From a checkpoint of a small transformer trained on Wikipedia.
Size: 2 heads of 128 (1 for keys and values), 11.7M parameters.
Architecture: RMSNorm before each block, rotary positions, biases on query, key and value.
Training: a variant of Adam for these matrices, 532M tokens, 8111 steps.
Each number is 50 + 12 x the weight over the matrix's rms, rounded and kept within 0 to 99. Layers, rows and columns count from 0.

# up: layer 3 MLP up, 1280x256, rms 0.0937, rows 479-509, columns 32-63
# down: layer 3 MLP down (transposed), 1280x256, rms 0.0823, rows 479-509, columns 32-63
# gate: layer 3 MLP gate, 1280x256, rms 0.0986, rows 480-510, columns 32-63
up479:47 53 43 42 54 77 48 56 45 47 54 79 46 62 60 42 35 43 42 55 50 63 52 49 52 62 67 51 50 50 33 51
down479:48 50 41 48 40 41 44 28 30 64 50 75 55 45 57 67 54 41 41 55 29 71 30 30 53 47 58 48 57 34 42 47
gate480:51 46 36 38 42 57 46 36 54 50 57 66 61 49 30 47 60 28 60 50 51 49 53 40 68 83 65 67 63 60 50 53
up480:39 56 42 48 46 79 49 40 48 38 49 53 44 38 62 52 52 51 40 39 70 39 72 43 39 35 50 64 32 56 23 43
down480:47 62 50 44 40 54 52 55 40 45 59 66 42 54 39 51 72 42 37 75 66 49 60 51 41 52 54 39 49 43 49 50
gate481:47 27 54 38 27 72 47 68 58 42 70 47 46 34 42 65 57 26 60 52 47 57 63 49 61 52 33 49 57 45 52 54
up481:60 44 75 59 42 33 42 66 34 49 42 55 44 29 48 51 48 56 36 52 50 57 61 49 68 76 68 49 50 45 44 38
down481:58 53 45 41 53 71 57 49 64 35 36 46 49 58 42 46 46 59 43 53 68 50 50 52 70 63 50 40 43 46 55 66
gate482:61 80 65 57 68 64 58 55 60 52 65 52 61 56 52 34 67 35 63 34 44 36 58 53 55 69 23 44 71 43 52 39
up482:46 37 44 37 21 48 46 46 37 38 57 30 54 74 45 63 56 61 64 23 61 49 43 56 61 60 61 48 39 50 54 27
down482:58 38 45 47 34 56 13 67 41 67 34 39 23 50 48 56 43 61 65 57 71 51 40 52 56 39 27 53 58 59 57 34
gate483:49 43 53 22 46 69 59 43 38 37 56 71 66 70 50 50 57 47 73 50 41 56 50 50 43 38 43 53 35 64 50 46
up483:51 41 73 32 35 54 49 57 47 53 50 56 41 69 45 61 33 42 51 59 51 47 34 50 46 33 58 45 41 69 66 50
down483:52 30 47 56 60 42 57 52 64 55 56 31 32 43 28 79 37 43 47 55 49 54 41 42 42 38 50 45 53 51 51 72
gate484:67 68 61 36 36 32 47 64 58 32 43 54 53 49 44 51 76 44 39 36 60 36 68 40 54 36 44 48 48 61 40 32
up484:53 51 38 44 36 43 65 39 53 40 32 26 49 63 48 49 62 62 62 46 62 39 43 53 49 52 50 57 62 65 36 46
down484:74 37 37 39 49 39 61 55 60 50 37 62 43 56 49 50 48 53 34 50 42 64 47 51 38 59 39 18 33 55 78 47
gate485:59 35 32 50 63 71 34 45 54 57 46 48 77 40 52 60 67 61 55 54 39 43 33 47 48 52 58 53 65 41 50 48
up485:48 65 57 37 73 59 76 45 35 45 53 44 69 56 37 52 44 61 66 47 55 55 43 47 46 56 38 36 61 46 48 69
down485:23 68 58 60 46 35 60 39 40 62 66 39 63 61 56 34 53 55 61 57 39 50 40 70 36 46 50 63 64 61 26 63
gate486:59 43 53 52 33 55 62 56 51 56 60 62 56 60 29 41 48 44 67 39 36 34 49 66 42 56 50 70 15 65 26 49
up486:31 41 54 52 43 69 51 58 46 59 77 56 68 37 47 62 75 67 30 46 53 44 34 52 69 49 65 37 36 53 68 56
down486:51 64 62 48 50 36 62 47 50 42 28 56 55 60 47 46 78 42 21 62 45 24 49 53 49 53 60 50 62 58 60 60
gate487:56 33 50 47 36 63 40 55 54 55 42 58 56 50 38 32 52 65 31 72 58 45 40 44 64 51 45 65 76 39 39 46
up487:59 32 60 23 58 42 47 63 56 51 45 60 51 39 43 53 67 58 45 10 61 61 63 24 40 62 62 56 63 42 34 34
down487:49 46 71 76 59 49 73 52 45 52 62 22 58 70 63 49 37 39 49 62 44 39 39 73 51 41 57 60 52 61 61 39
gate488:54 53 50 55 54 49 47 43 43 38 62 43 42 34 32 37 51 43 75 75 51 46 56 40 44 52 57 61 49 47 40 33
up488:26 63 56 60 54 33 48 59 30 46 56 52 44 68 65 54 36 55 45 47 65 77 45 51 48 56 34 57 71 70 53 48
down488:44 66 67 41 40 47 27 49 47 69 52 44 30 69 50 48 45 40 76 57 52 45 36 68 52 56 61 63 36 41 56 58
gate489:50 55 45 37 34 49 50 47 46 29 48 55 45 51 55 59 68 81 77 46 62 80 45 61 53 60 63 25 57 46 28 58
up489:66 51 44 40 59 52 49 76 53 76 56 37 45 41 53 44 47 68 49 47 49 64 30 45 56 60 37 46 57 45 63 46
down489:48 47 52 89 45 49 59 39 66 71 61 53 45 58 49 43 48 31 53 54 75 51 55 54 67 46 45 52 32 52 56 45
gate490:46 67 44 46 39 49 50 56 69 35 49 59 66 63 42 56 46 56 48 47 53 50 60 53 40 41 71 36 46 64 58 42
up490:19 45 47 58 52 60 55 54 45 39 52 55 54 64 52 73 68 48 68 43 68 38 45 65 55 61 66 31 60 65 49 73
down490:42 17 40 48 56 38 64 34 47 56 56 58 43 62 49 40 59 66 32 60 42 35 52 43 51 43 31 63 41 64 57 54
gate491:26 41 41 61 31 35 48 34 75 62 50 44 35 61 56 42 76 63 56 68 32 62 48 51 53 47 60 65 62 63 38 42
up491:47 34 47 45 31 40 51 71 51 49 44 46 25 39 39 66 33 54 56 57 25 56 56 48 34 38 43 62 34 48 22 48
down491:43 65 50 48 63 50 58 58 43 46 48 38 32 29 54 45 54 71 57 71 39 51 64 33 49 43 48 56 74 48 36 29
gate492:47 48 49 41 57 44 48 63 49 67 52 60 63 59 36 60 48 53 65 45 39 22 60 62 38 55 53 34 45 53 66 50
up492:56 52 48 42 37 50 46 61 60 54 47 56 68 40 37 59 42 52 65 36 58 73 69 71 52 38 59 45 50 47 35 62
down492:46 46 46 58 38 44 70 25 49 71 62 61 41 53 52 51 72 39 56 54 52 41 36 37 57 42 53 52 51 57 43 53
gate493:51 45 42 38 39 54 59 46 77 33 34 43 63 40 57 58 56 51 40 16 59 47 48 45 46 33 38 48 47 63 65 31
up493:42 70 40 68 51 39 66 38 50 33 62 42 40 36 37 48 53 46 37 58 29 70 62 64 45 36 44 54 39 54 40 63
down493:44 46 27 53 60 70 56 55 66 61 58 38 67 66 65 62 62 37 65 60 49 57 70 55 77 52 50 58 38 22 52 58
gate494:78 50 28 41 57 36 71 38 62 44 47 55 66 36 46 44 46 51 54 62 39 43 48 50 66 53 49 64 55 66 33 15
up494:39 51 46 61 52 33 47 45 52 62 52 42 36 27 68 36 40 43 49 78 50 55 43 55 53 71 50 67 44 44 45 41
down494:54 45 47 46 39 47 44 31 59 37 33 62 59 49 47 63 41 49 37 56 49 56 63 62 45 66 71 58 38 53 38 41
gate495:46 56 58 40 39 58 55 50 48 45 35 57 53 42 53 43 33 37 76 50 53 58 38 65 65 40 28 43 55 60 74 64
up495:53 71 58 45 32 59 61 56 47 46 41 47 45 42 62 40 26 36 43 44 52 53 56 52 74 72 35 57 50 28 32 40
down495:50 71 42 48 47 54 38 58 47 77 68 55 52 24 39 49 56 73 54 46 25 44 59 56 43 53 47 57 72 66 28 39
gate496:47 52 25 36 62 55 47 41 40 40 57 54 78 47 32 48 39 57 71 59 59 48 66 47 36 55 40 40 48 32 49 45
up496:59 63 44 40 35 52 46 32 49 36 54 64 55 62 58 71 52 58 56 34 47 55 39 59 51 41 56 62 58 37 58 52
down496:45 50 48 56 48 42 33 61 59 63 33 47 35 68 76 27 39 63 51 44 43 55 53 46 59 56 58 66 41 52 23 58
gate497:63 49 46 41 47 51 48 29 37 61 68 53 39 57 54 47 56 50 52 23 50 36 32 62 47 33 56 51 44 70 47 79
up497:44 49 57 45 42 62 33 86 31 52 63 74 63 51 58 24 40 55 59 54 68 41 61 49 66 62 72 70 50 57 41 56
down497:51 72 73 45 54 58 48 50 45 47 40 65 81 33 59 15 47 52 36 56 26 27 35 62 61 65 41 46 47 37 66 52
gate498:57 46 30 50 55 62 49 36 60 56 42 52 54 60 59 51 71 52 48 58 46 57 61 45 55 46 57 72 38 40 61 52
up498:61 56 57 52 52 61 53 51 47 66 49 63 32 35 76 41 56 42 48 65 47 39 51 46 66 35 56 64 45 55 49 33
down498:65 51 33 41 52 28 52 59 39 56 55 60 18 37 44 32 65 45 42 33 31 46 62 46 61 67 63 64 51 30 55 35
gate499:48 50 67 50 58 43 46 34 49 50 47 48 52 49 40 51 54 42 55 64 27 51 25 48 24 92 35 48 50 70 41 61
up499:69 57 48 62 50 52 68 72 67 31 51 49 47 55 51 48 39 48 32 51 54 54 45 59 43 60 60 44 30 55 65 34
down499:30 43 52 63 30 49 64 52 34 44 38 54 40 70 54 67 60 47 42 28 46 44 68 69 47 65 38 61 36 48 49 46
gate500:57 51 47 60 23 39 59 43 26 33 35 55 26 62 78 50 45 37 74 58 52 43 67 73 47 60 44 42 41 55 43 52
up500:58 51 36 61 52 49 63 63 50 58 57 46 62 40 46 25 64 57 34 56 63 66 43 75 46 42 69 51 54 40 85 66
down500:51 69 40 61 36 53 46 64 56 49 51 64 44 37 44 04 28 61 37 35 44 45 67 56 30 54 44 45 33 42 66 74
gate501:51 47 44 59 45 50 54 56 59 48 31 64 38 43 74 61 58 52 45 61 18 51 32 59 41 56 34 46 44 75 57 58
up501:36 56 45 62 33 56 41 71 51 59 54 65 63 57 65 39 42 51 34 57 41 48 71 43 43 43 45 41 65 35 39 40
down501:52 37 72 49 63 45 52 46 68 39 57 32 34 51 62 40 49 48 50 41 49 57 32 56 64 81 35 49 49 57 38 49
gate502:62 54 42 64 56 43 45 36 43 38 45 61 48 40 34 72 59 53 60 33 61 56 63 41 49 54 52 50 74 51 62 13
up502:62 34 49 40 41 40 53 50 65 55 57 63 62 51 43 61 41 39 46 56 58 71 53 21 56 60 52 53 49 36 43 67
down502:86 40 60 66 49 64 68 66 55 59 63 52 48 51 69 61 38 42 39 76 42 55 54 48 59 51 43 24 58 35 58 47
gate503:53 38 42 55 28 39 55 69 59 46 52 58 59 30 41 52 51 47 47 38 35 58 47 39 61 47 54 30 45 54 23 48
up503:55 52 63 56 59 54 50 33 57 54 53 54 41 78 57 68 55 44 64 55 56 45 63 52 68 53 50 62 73 55 59 35
down503:51 48 45 46 40 53 47 56 50 41 56 35 55 53 49 55 47 56 51 47 54 39 56 43 58 49 37 43 46 62 49 57
gate504:64 65 27 36 40 45 61 54 23 53 52 40 80 55 14 38 59 40 52 45 49 42 50 47 69 63 43 86 78 42 45 48
up504:44 46 48 13 65 46 47 38 39 33 54 42 45 58 50 52 26 67 23 49 69 57 68 37 23 48 66 43 55 63 50 61
down504:22 57 42 46 71 36 43 35 50 67 60 57 35 47 42 30 47 79 42 45 74 30 65 53 43 39 57 48 48 55 65 37
gate505:48 64 39 49 42 79 48 58 58 76 57 51 53 35 41 52 53 58 51 61 47 57 45 29 47 37 46 48 49 38 55 42
up505:48 46 31 30 46 57 77 34 55 63 65 36 43 36 28 67 44 42 48 52 42 49 70 31 41 48 48 35 35 27 36 50
down505:31 50 25 63 55 55 64 26 48 55 58 62 38 47 51 72 51 62 36 72 44 56 43 38 42 59 58 69 41 37 55 61
gate506:52 46 41 60 31 55 56 53 50 33 60 80 28 65 54 36 41 44 53 58 75 59 26 58 35 55 36 58 70 59 75 37
up506:45 59 52 49 65 57 40 36 54 78 45 64 64 53 76 34 55 48 65 32 64 19 42 43 73 34 49 51 40 41 47 57
down506:62 66 57 68 55 37 45 61 40 49 66 43 50 47 54 34 58 61 39 29 50 36 35 43 45 37 36 57 43 21 42 46
gate507:64 55 56 48 53 53 44 49 55 68 68 54 64 43 48 46 66 49 77 48 84 37 62 42 40 63 74 49 30 41 62 51
up507:59 34 64 49 49 52 61 58 58 79 50 38 55 54 51 63 58 59 48 30 59 64 45 60 59 62 35 60 47 48 57 81
down507:50 51 53 40 52 63 51 56 60 58 38 68 33 60 42 57 52 62 46 46 35 62 55 68 58 46 54 70 50 50 41 59
gate508:60 49 43 27 62 62 75 50 39 54 44 40 70 46 40 53 72 52 56 66 46 39 48 54 61 72 42 42 64 74 44 32
up508:51 39 56 53 50 47 42 55 49 54 77 54 39 37 50 35 69 72 55 78 57 48 41 38 35 29 67 26 59 46 45 37
down508:55 65 27 62 39 39 50 48 27 46 37 51 41 52 43 65 53 50 45 67 46 70 52 46 53 59 68 45 32 44 60 44
gate509:64 51 42 50 52 60 50 52 27 56 43 37 61 65 36 48 78 53 55 64 46 52 40 45 68 68 59 31 65 56 46 37
up509:36 18 37 45 40 41 42 47 58 59 73 72 20 79 60 60 51 47 31 27 57 41 42 75 30 52 63 51 63 68 75 48
down509:44 40 56 48 48 45 64 34 40 40 61 67 58 43 79 56 65 53 50 66 40 46 58 68 44 67 52 57 52 48 18 41
gate510:42 53 47 31 55 61 58 48 70 42 62 64 36 69 31 41 65 41 51 73 57 62 24 50 40 29 52 57 53 39 50 62